config.yaml
n_layer: 14
d_model: 128
n_head: 4
n_kv_head: 4
head_dim: 32
d_mlp: 320
vocab_size: 4096
activation: "swiglu"
norm: "rmsnorm"
norm_place: "pre"
norm_eps: 1e-05
positions: "rope"
rope_base: 10000.0
rope_fraction: 1.0
qk_norm: false
attn_scale: 0.177
bias: "none"
tie_embeddings: false
parallel_block: false
init: "uniform"
init_std_qkv: 0.0442
init_std_o: 0.0
init_std_up: 0.0442
init_std_down: 0.0
optimizer: "muon_variant"
lr: 0.00729
weight_decay: 0.05
lr_head: 0.00551
grad_clip: 1.0
warmup_steps: 200
schedule: "wsd"
decay_fraction: 1.0
decay_shape: "linear"
final_lr_fraction: 0.1
batch_tokens: [8192, 16384, 32768]
seq_len: 512
doc_mask: true
train_tokens: 116200000
steps: 6377
dataset: "wikipedia_en"
Each number is 50 + 15 x the weight over its row's rms, rounded and kept within 0 to 99. Layers, rows and columns count from 0. The size before them is the row's rms in percent of the matrix's.

# up: layer 7 MLP up, 320x128, rms 0.105, rows 169-177, columns 0-127
# down: layer 7 MLP down (transposed), 320x128, rms 0.038, rows 169-176, columns 0-127
# gate: layer 7 MLP gate, 320x128, rms 0.106, rows 170-177, columns 0-127
up169 092:67 68 44 41 66 50 76 24 51 60 37 48 81 72 39 56 33 64 60 53 23 53 43 66 46 62 64 42 43 43 48 58 38 63 44 54 30 34 40 45 66 77 42 58 82 57 67 58 71 57 72 35 32 49 63 53 41 59 57 62 39 63 61 32 77 55 60 41 42 65 41 53 62 50 37 91 48 42 61 36 36 36 62 54 59 71 41 33 65 40 52 48 63 46 10 53 52 45 73 32 46 42 43 20 52 51 17 64 26 53 60 24 36 52 69 49 61 52 53 68 52 76 45 25 38 44 11 56
down169 088:66 64 45 59 54 40 24 49 53 41 48 45 45 54 55 30 64 69 43 19 37 69 40 53 46 46 36 36 65 40 38 61 40 35 51 38 58 45 56 47 56 60 43 42 51 47 48 55 35 34 36 68 29 57 38 41 52 79 58 34 67 48 56 13 54 56 44 54 65 63 45 39 47 43 56 12 73 37 53 58 56 45 63 70 42 47 81 55 46 71 09 39 33 17 36 33 59 43 36 62 74 77 57 31 20 54 52 39 32 59 55 60 53 81 47 49 40 66 48 55 44 26 33 46 96 79 51 69
gate170 105:53 57 40 71 46 83 70 64 32 66 45 53 62 30 66 49 53 57 44 53 52 53 73 67 10 50 50 48 56 82 56 59 75 39 42 49 40 65 54 40 44 34 59 53 51 24 76 70 55 56 39 24 91 63 56 22 69 62 50 47 61 63 65 40 43 45 22 27 48 40 48 45 66 29 20 44 58 66 57 62 56 64 38 48 62 51 38 70 67 44 49 75 70 52 18 63 31 61 32 63 62 34 63 75 44 40 65 27 50 45 54 31 55 39 55 46 49 45 38 58 77 46 67 59 58 81 41 44
up170 114:51 64 49 66 56 70 62 58 39 58 32 66 58 43 66 63 44 41 47 59 51 55 42 49 37 40 56 54 61 68 41 58 59 47 20 55 24 52 41 43 28 34 60 42 47 26 72 62 63 68 54 39 99 44 49 36 48 44 51 73 54 53 64 29 52 47 52 45 37 50 37 57 80 56 50 39 20 35 55 38 47 33 18 27 66 54 29 73 52 54 65 55 69 60 54 45 28 73 17 62 57 27 65 78 51 59 76 59 68 47 48 33 66 55 39 61 49 15 33 22 65 55 70 35 38 71 50 51
down170 092:52 51 48 62 48 57 53 42 10 57 75 79 53 66 59 58 52 43 49 75 66 30 43 61 50 41 61 72 38 46 46 34 58 46 34 40 33 37 55 58 18 06 61 58 52 19 78 63 61 67 48 55 50 37 31 50 53 48 47 65 40 67 66 52 39 45 47 13 44 67 09 66 74 53 51 59 29 59 39 31 21 50 36 35 77 56 51 46 80 50 27 44 45 50 59 39 61 55 36 44 68 33 43 80 45 72 41 43 43 67 51 33 52 57 40 33 53 46 52 67 63 54 41 29 52 39 30 58
gate171 100:52 39 52 64 47 55 65 45 44 48 74 50 44 45 23 65 50 49 62 68 39 49 45 81 36 41 52 64 77 52 53 50 10 58 39 42 50 49 38 34 65 69 35 27 77 86 76 77 86 38 52 62 30 47 66 34 79 71 35 33 44 41 41 46 46 56 58 21 55 51 23 48 53 45 71 54 62 54 50 48 66 53 37 41 44 32 66 59 50 97 53 63 50 34 68 53 41 50 43 28 68 75 36 47 34 47 75 38 54 37 50 44 58 68 32 43 45 58 68 44 55 25 65 51 50 47 35 63
up171 101:33 58 60 74 56 62 44 75 45 55 65 61 92 48 50 46 67 44 55 45 50 53 37 54 09 59 46 29 47 48 72 49 50 78 59 49 61 56 40 45 55 50 60 54 30 32 20 21 49 52 42 64 49 58 21 50 46 37 43 78 41 66 61 38 69 54 68 63 61 51 68 65 52 60 72 72 52 64 52 43 50 35 79 70 64 62 26 63 48 38 63 52 25 82 43 49 30 42 50 43 66 60 45 43 56 32 30 66 42 13 61 39 24 29 56 54 61 29 50 48 59 54 30 19 72 50 54 37
down171 098:55 32 39 72 51 38 22 34 61 38 42 42 51 62 63 61 72 25 49 69 48 57 29 63 47 38 50 81 34 27 59 51 40 79 55 80 44 73 31 47 24 54 50 46 77 54 75 41 54 53 49 68 35 41 56 53 42 62 52 40 59 24 41 51 45 35 34 78 77 51 38 41 67 53 33 48 43 52 57 65 68 52 49 70 28 18 50 64 38 74 45 65 62 52 27 52 39 50 39 41 43 73 87 25 71 57 50 52 32 57 40 38 70 66 37 28 30 53 40 56 37 48 73 46 43 45 70 26
gate172 070:35 50 53 91 56 38 29 63 38 36 64 78 22 43 38 68 40 64 59 44 55 26 39 65 85 61 62 31 14 37 53 56 51 44 29 39 41 21 32 31 25 40 28 55 34 53 53 56 80 45 37 51 41 67 40 45 85 58 42 36 39 12 43 59 31 64 42 28 45 65 65 64 34 63 49 25 55 62 61 48 35 52 44 65 62 57 35 39 49 54 34 51 46 68 70 62 51 61 71 29 52 45 49 31 40 52 48 44 45 74 56 54 54 37 48 43 32 47 67 49 71 63 36 51 77 53 70 49
up172 082:33 44 38 64 54 66 91 63 36 51 51 55 42 39 42 62 46 69 12 27 46 52 33 33 27 53 43 69 27 57 55 57 44 62 28 51 46 43 54 53 66 53 64 89 40 23 61 60 71 47 68 40 60 51 63 59 40 67 39 36 55 57 65 57 57 64 50 67 74 56 50 45 65 44 50 47 53 35 71 73 57 47 47 40 65 53 53 58 18 36 55 59 44 52 72 34 49 56 55 17 40 53 70 48 38 25 08 54 67 00 42 51 56 49 67 61 65 37 61 58 68 67 44 50 43 61 52 32
down172 070:63 46 75 62 50 12 30 59 54 48 63 52 47 64 29 38 52 43 76 79 48 60 45 38 92 59 42 08 51 34 36 52 67 39 67 66 51 51 44 50 50 36 30 35 74 77 12 36 38 53 54 62 45 57 45 25 64 69 43 55 33 34 50 33 59 34 64 61 41 40 66 50 33 52 54 41 58 58 41 47 54 62 51 60 02 61 61 32 50 40 40 65 76 40 45 78 59 53 69 49 37 47 20 38 49 61 50 33 54 73 54 40 55 43 39 36 43 67 54 35 56 31 55 58 68 37 59 45
gate173 101:67 74 50 80 67 40 36 69 52 35 41 34 60 25 56 47 41 67 51 67 54 43 32 44 48 24 64 48 78 49 44 67 38 36 74 60 17 36 58 66 53 77 32 58 62 42 15 58 53 91 45 25 48 52 19 34 42 76 45 56 35 47 53 45 56 35 53 47 34 52 52 44 30 64 40 46 42 46 65 47 40 36 69 62 49 46 51 52 68 73 52 48 41 30 26 97 28 41 61 57 63 59 31 45 30 50 59 51 44 49 55 28 36 62 56 31 45 50 75 61 64 31 64 36 58 49 37 57
up173 101:39 43 55 52 82 73 43 61 59 42 42 47 49 41 50 45 54 63 62 58 56 52 36 60 34 19 34 35 50 56 52 68 69 64 65 44 76 90 75 79 42 25 69 50 43 36 70 43 67 60 45 51 54 72 59 45 52 68 76 54 34 46 36 62 63 55 38 39 48 42 65 31 24 64 71 24 33 61 43 75 52 32 77 48 65 57 51 41 44 89 51 49 47 45 45 63 44 61 45 61 42 66 34 60 34 60 72 46 70 61 36 46 40 66 43 41 46 45 83 65 51 18 21 48 76 50 30 52
down173 105:57 40 41 62 62 39 47 25 30 65 49 71 41 60 34 52 67 45 57 56 72 13 53 44 61 31 41 47 56 44 45 41 49 31 46 37 51 41 40 55 22 50 43 72 52 56 61 51 51 80 73 59 61 37 34 73 49 72 34 68 62 60 66 64 40 37 52 74 58 58 45 47 70 31 48 39 36 71 60 40 50 52 35 61 48 71 50 47 45 35 74 74 79 37 77 63 65 65 79 19 53 33 19 24 60 56 73 48 24 70 49 50 62 45 40 73 49 56 16 41 50 59 81 51 42 61 45 66
gate174 100:19 43 59 39 40 68 61 54 34 72 47 50 54 71 57 46 26 49 53 39 58 66 47 37 63 40 65 18 63 26 57 36 82 60 59 46 35 38 31 48 81 58 52 57 73 39 24 57 21 50 39 68 26 63 29 68 66 24 72 34 38 73 38 67 52 52 64 44 66 67 64 52 52 36 61 27 31 36 33 32 43 54 30 54 71 45 45 51 41 23 75 34 35 66 49 64 49 42 63 53 47 22 59 48 68 59 58 58 29 46 71 34 45 43 58 55 59 57 35 40 32 69 65 28 60 49 66 26
up174 102:51 45 59 23 42 31 53 17 36 20 47 58 48 38 62 37 57 26 61 43 54 66 46 37 43 39 34 20 44 59 78 35 74 19 53 32 45 58 68 79 61 50 43 35 73 33 35 56 41 41 50 48 83 64 66 65 69 55 62 60 65 80 38 42 49 39 47 47 50 56 35 47 41 60 52 26 44 21 37 61 53 55 54 60 36 50 71 38 19 47 18 47 33 44 69 45 61 34 28 41 44 61 54 55 47 56 67 41 36 63 62 42 62 76 48 51 86 54 35 28 51 61 50 69 47 77 36 64
down174 107:56 69 64 52 62 47 41 54 18 46 50 53 63 42 66 52 41 63 56 65 20 37 51 51 59 43 74 35 49 65 62 33 29 57 60 60 48 53 59 43 65 59 42 70 47 48 45 34 62 45 40 57 66 55 46 23 71 38 68 43 46 63 40 51 47 34 55 27 41 70 42 47 79 31 52 51 58 15 65 31 44 81 43 59 41 15 50 29 49 47 24 45 07 39 59 38 27 83 41 57 56 80 47 15 55 53 52 84 33 39 50 53 46 51 66 67 47 44 34 50 68 48 19 67 51 59 47 73
gate175 105:75 37 59 57 63 36 46 57 36 60 33 63 66 49 49 19 59 33 77 22 24 83 36 73 39 61 60 57 32 66 41 59 47 56 50 23 25 52 55 56 77 55 63 73 44 42 43 61 43 53 55 31 50 29 46 38 38 64 49 37 60 71 64 62 53 54 38 62 61 53 42 64 64 63 72 45 63 70 77 29 30 47 69 56 50 41 45 70 66 26 60 63 72 45 31 51 75 72 39 60 50 43 56 69 38 15 40 56 58 33 33 54 83 72 36 60 46 72 50 42 42 42 59 65 72 26 47 55
up175 099:36 70 87 60 48 34 74 47 25 39 19 51 51 29 38 51 33 60 52 10 44 74 65 59 34 50 53 49 44 49 38 50 36 59 59 23 42 57 76 51 40 56 61 19 57 59 78 29 40 50 64 30 56 41 54 70 49 69 59 33 35 68 33 65 48 45 60 48 62 49 46 69 58 46 41 75 53 50 58 25 48 46 35 41 68 68 45 63 91 54 32 46 69 52 44 63 52 70 50 36 60 56 66 76 64 28 23 53 51 26 17 60 53 49 33 47 63 42 31 32 58 48 53 62 74 43 49 51
down175 095:43 06 43 60 49 46 51 61 56 46 50 88 53 64 67 24 81 35 17 66 63 76 26 71 48 37 57 37 38 22 59 58 78 39 42 28 27 55 19 58 62 42 69 50 44 04 28 55 36 64 32 65 61 36 50 24 35 46 38 88 64 56 59 57 66 28 47 51 56 42 34 51 48 48 55 49 47 56 39 44 65 52 50 61 46 61 53 35 48 29 41 44 21 27 42 45 43 49 61 56 55 32 54 43 56 65 53 47 48 41 46 36 48 64 55 49 44 65 48 46 51 44 48 27 66 57 19 43
gate176 098:60 63 36 56 39 28 41 30 49 35 53 58 57 28 35 56 38 50 65 60 22 62 58 87 23 49 14 30 44 62 49 54 55 53 52 40 61 57 69 35 49 30 43 25 45 56 59 48 62 42 25 45 42 50 60 26 30 56 49 36 66 40 57 28 88 72 44 45 99 56 38 48 36 34 50 56 62 33 44 39 51 51 55 49 45 44 23 58 36 72 52 18 52 42 28 44 51 33 46 38 33 26 36 53 47 69 55 43 45 64 65 69 40 51 41 18 39 46 58 64 48 47 58 41 71 57 48 31
up176 092:60 74 47 39 26 62 38 35 37 46 46 65 61 42 40 26 32 52 46 47 42 36 42 28 42 50 72 60 48 49 39 42 72 50 76 54 52 50 44 62 50 52 45 52 75 66 59 69 49 62 45 61 68 71 26 41 38 81 48 56 41 55 43 39 37 72 46 54 57 33 64 31 25 75 54 20 44 51 51 12 31 61 46 56 37 61 52 43 71 44 62 62 42 66 39 40 45 38 00 65 39 43 56 39 39 53 37 47 51 74 73 64 28 38 67 40 70 70 71 52 46 36 33 60 37 44 84 44
down176 098:52 64 62 36 51 66 49 35 58 39 66 66 32 83 51 64 56 73 44 52 60 27 40 49 85 34 30 55 38 43 27 60 29 94 71 56 56 25 53 49 57 36 49 57 69 75 64 51 40 46 44 34 51 37 31 69 65 53 52 69 63 55 53 52 52 22 73 40 41 56 37 67 58 60 38 52 38 50 61 74 44 39 68 49 34 55 68 29 35 61 64 56 43 71 81 54 55 66 49 57 72 46 65 81 51 55 36 76 57 50 78 68 69 56 49 42 61 22 53 47 61 55 77 37 37 43 22 42
gate177 100:69 45 39 38 68 66 40 39 57 35 42 48 48 26 33 50 25 32 59 09 40 29 30 80 65 50 47 51 80 36 71 38 45 50 53 08 30 61 57 46 71 54 40 55 64 77 53 61 46 35 32 67 51 54 54 34 59 57 61 54 51 64 34 53 52 71 63 35 72 34 33 70 67 55 38 17 50 89 60 39 55 74 73 56 55 30 42 75 50 51 47 48 40 63 45 42 56 73 47 55 37 59 34 52 63 63 42 75 58 54 34 52 53 28 41 39 77 53 53 54 30 51 52 27 28 63 60 50
up177 096:52 28 56 32 60 51 30 70 47 23 53 64 56 39 36 67 69 66 70 85 76 38 34 55 60 52 18 76 43 47 55 68 46 64 54 46 67 53 37 67 42 78 47 53 48 51 54 42 26 30 57 52 47 40 65 67 50 42 54 73 53 50 69 78 51 34 55 50 32 39 46 29 77 63 48 64 36 43 54 47 56 40 70 44 40 29 59 47 72 44 35 51 76 67 76 49 34 31 60 39 64 46 38 26 27 65 66 30 71 65 38 63 27 48 74 54 59 63 56 33 53 40 36 59 81 65 78 40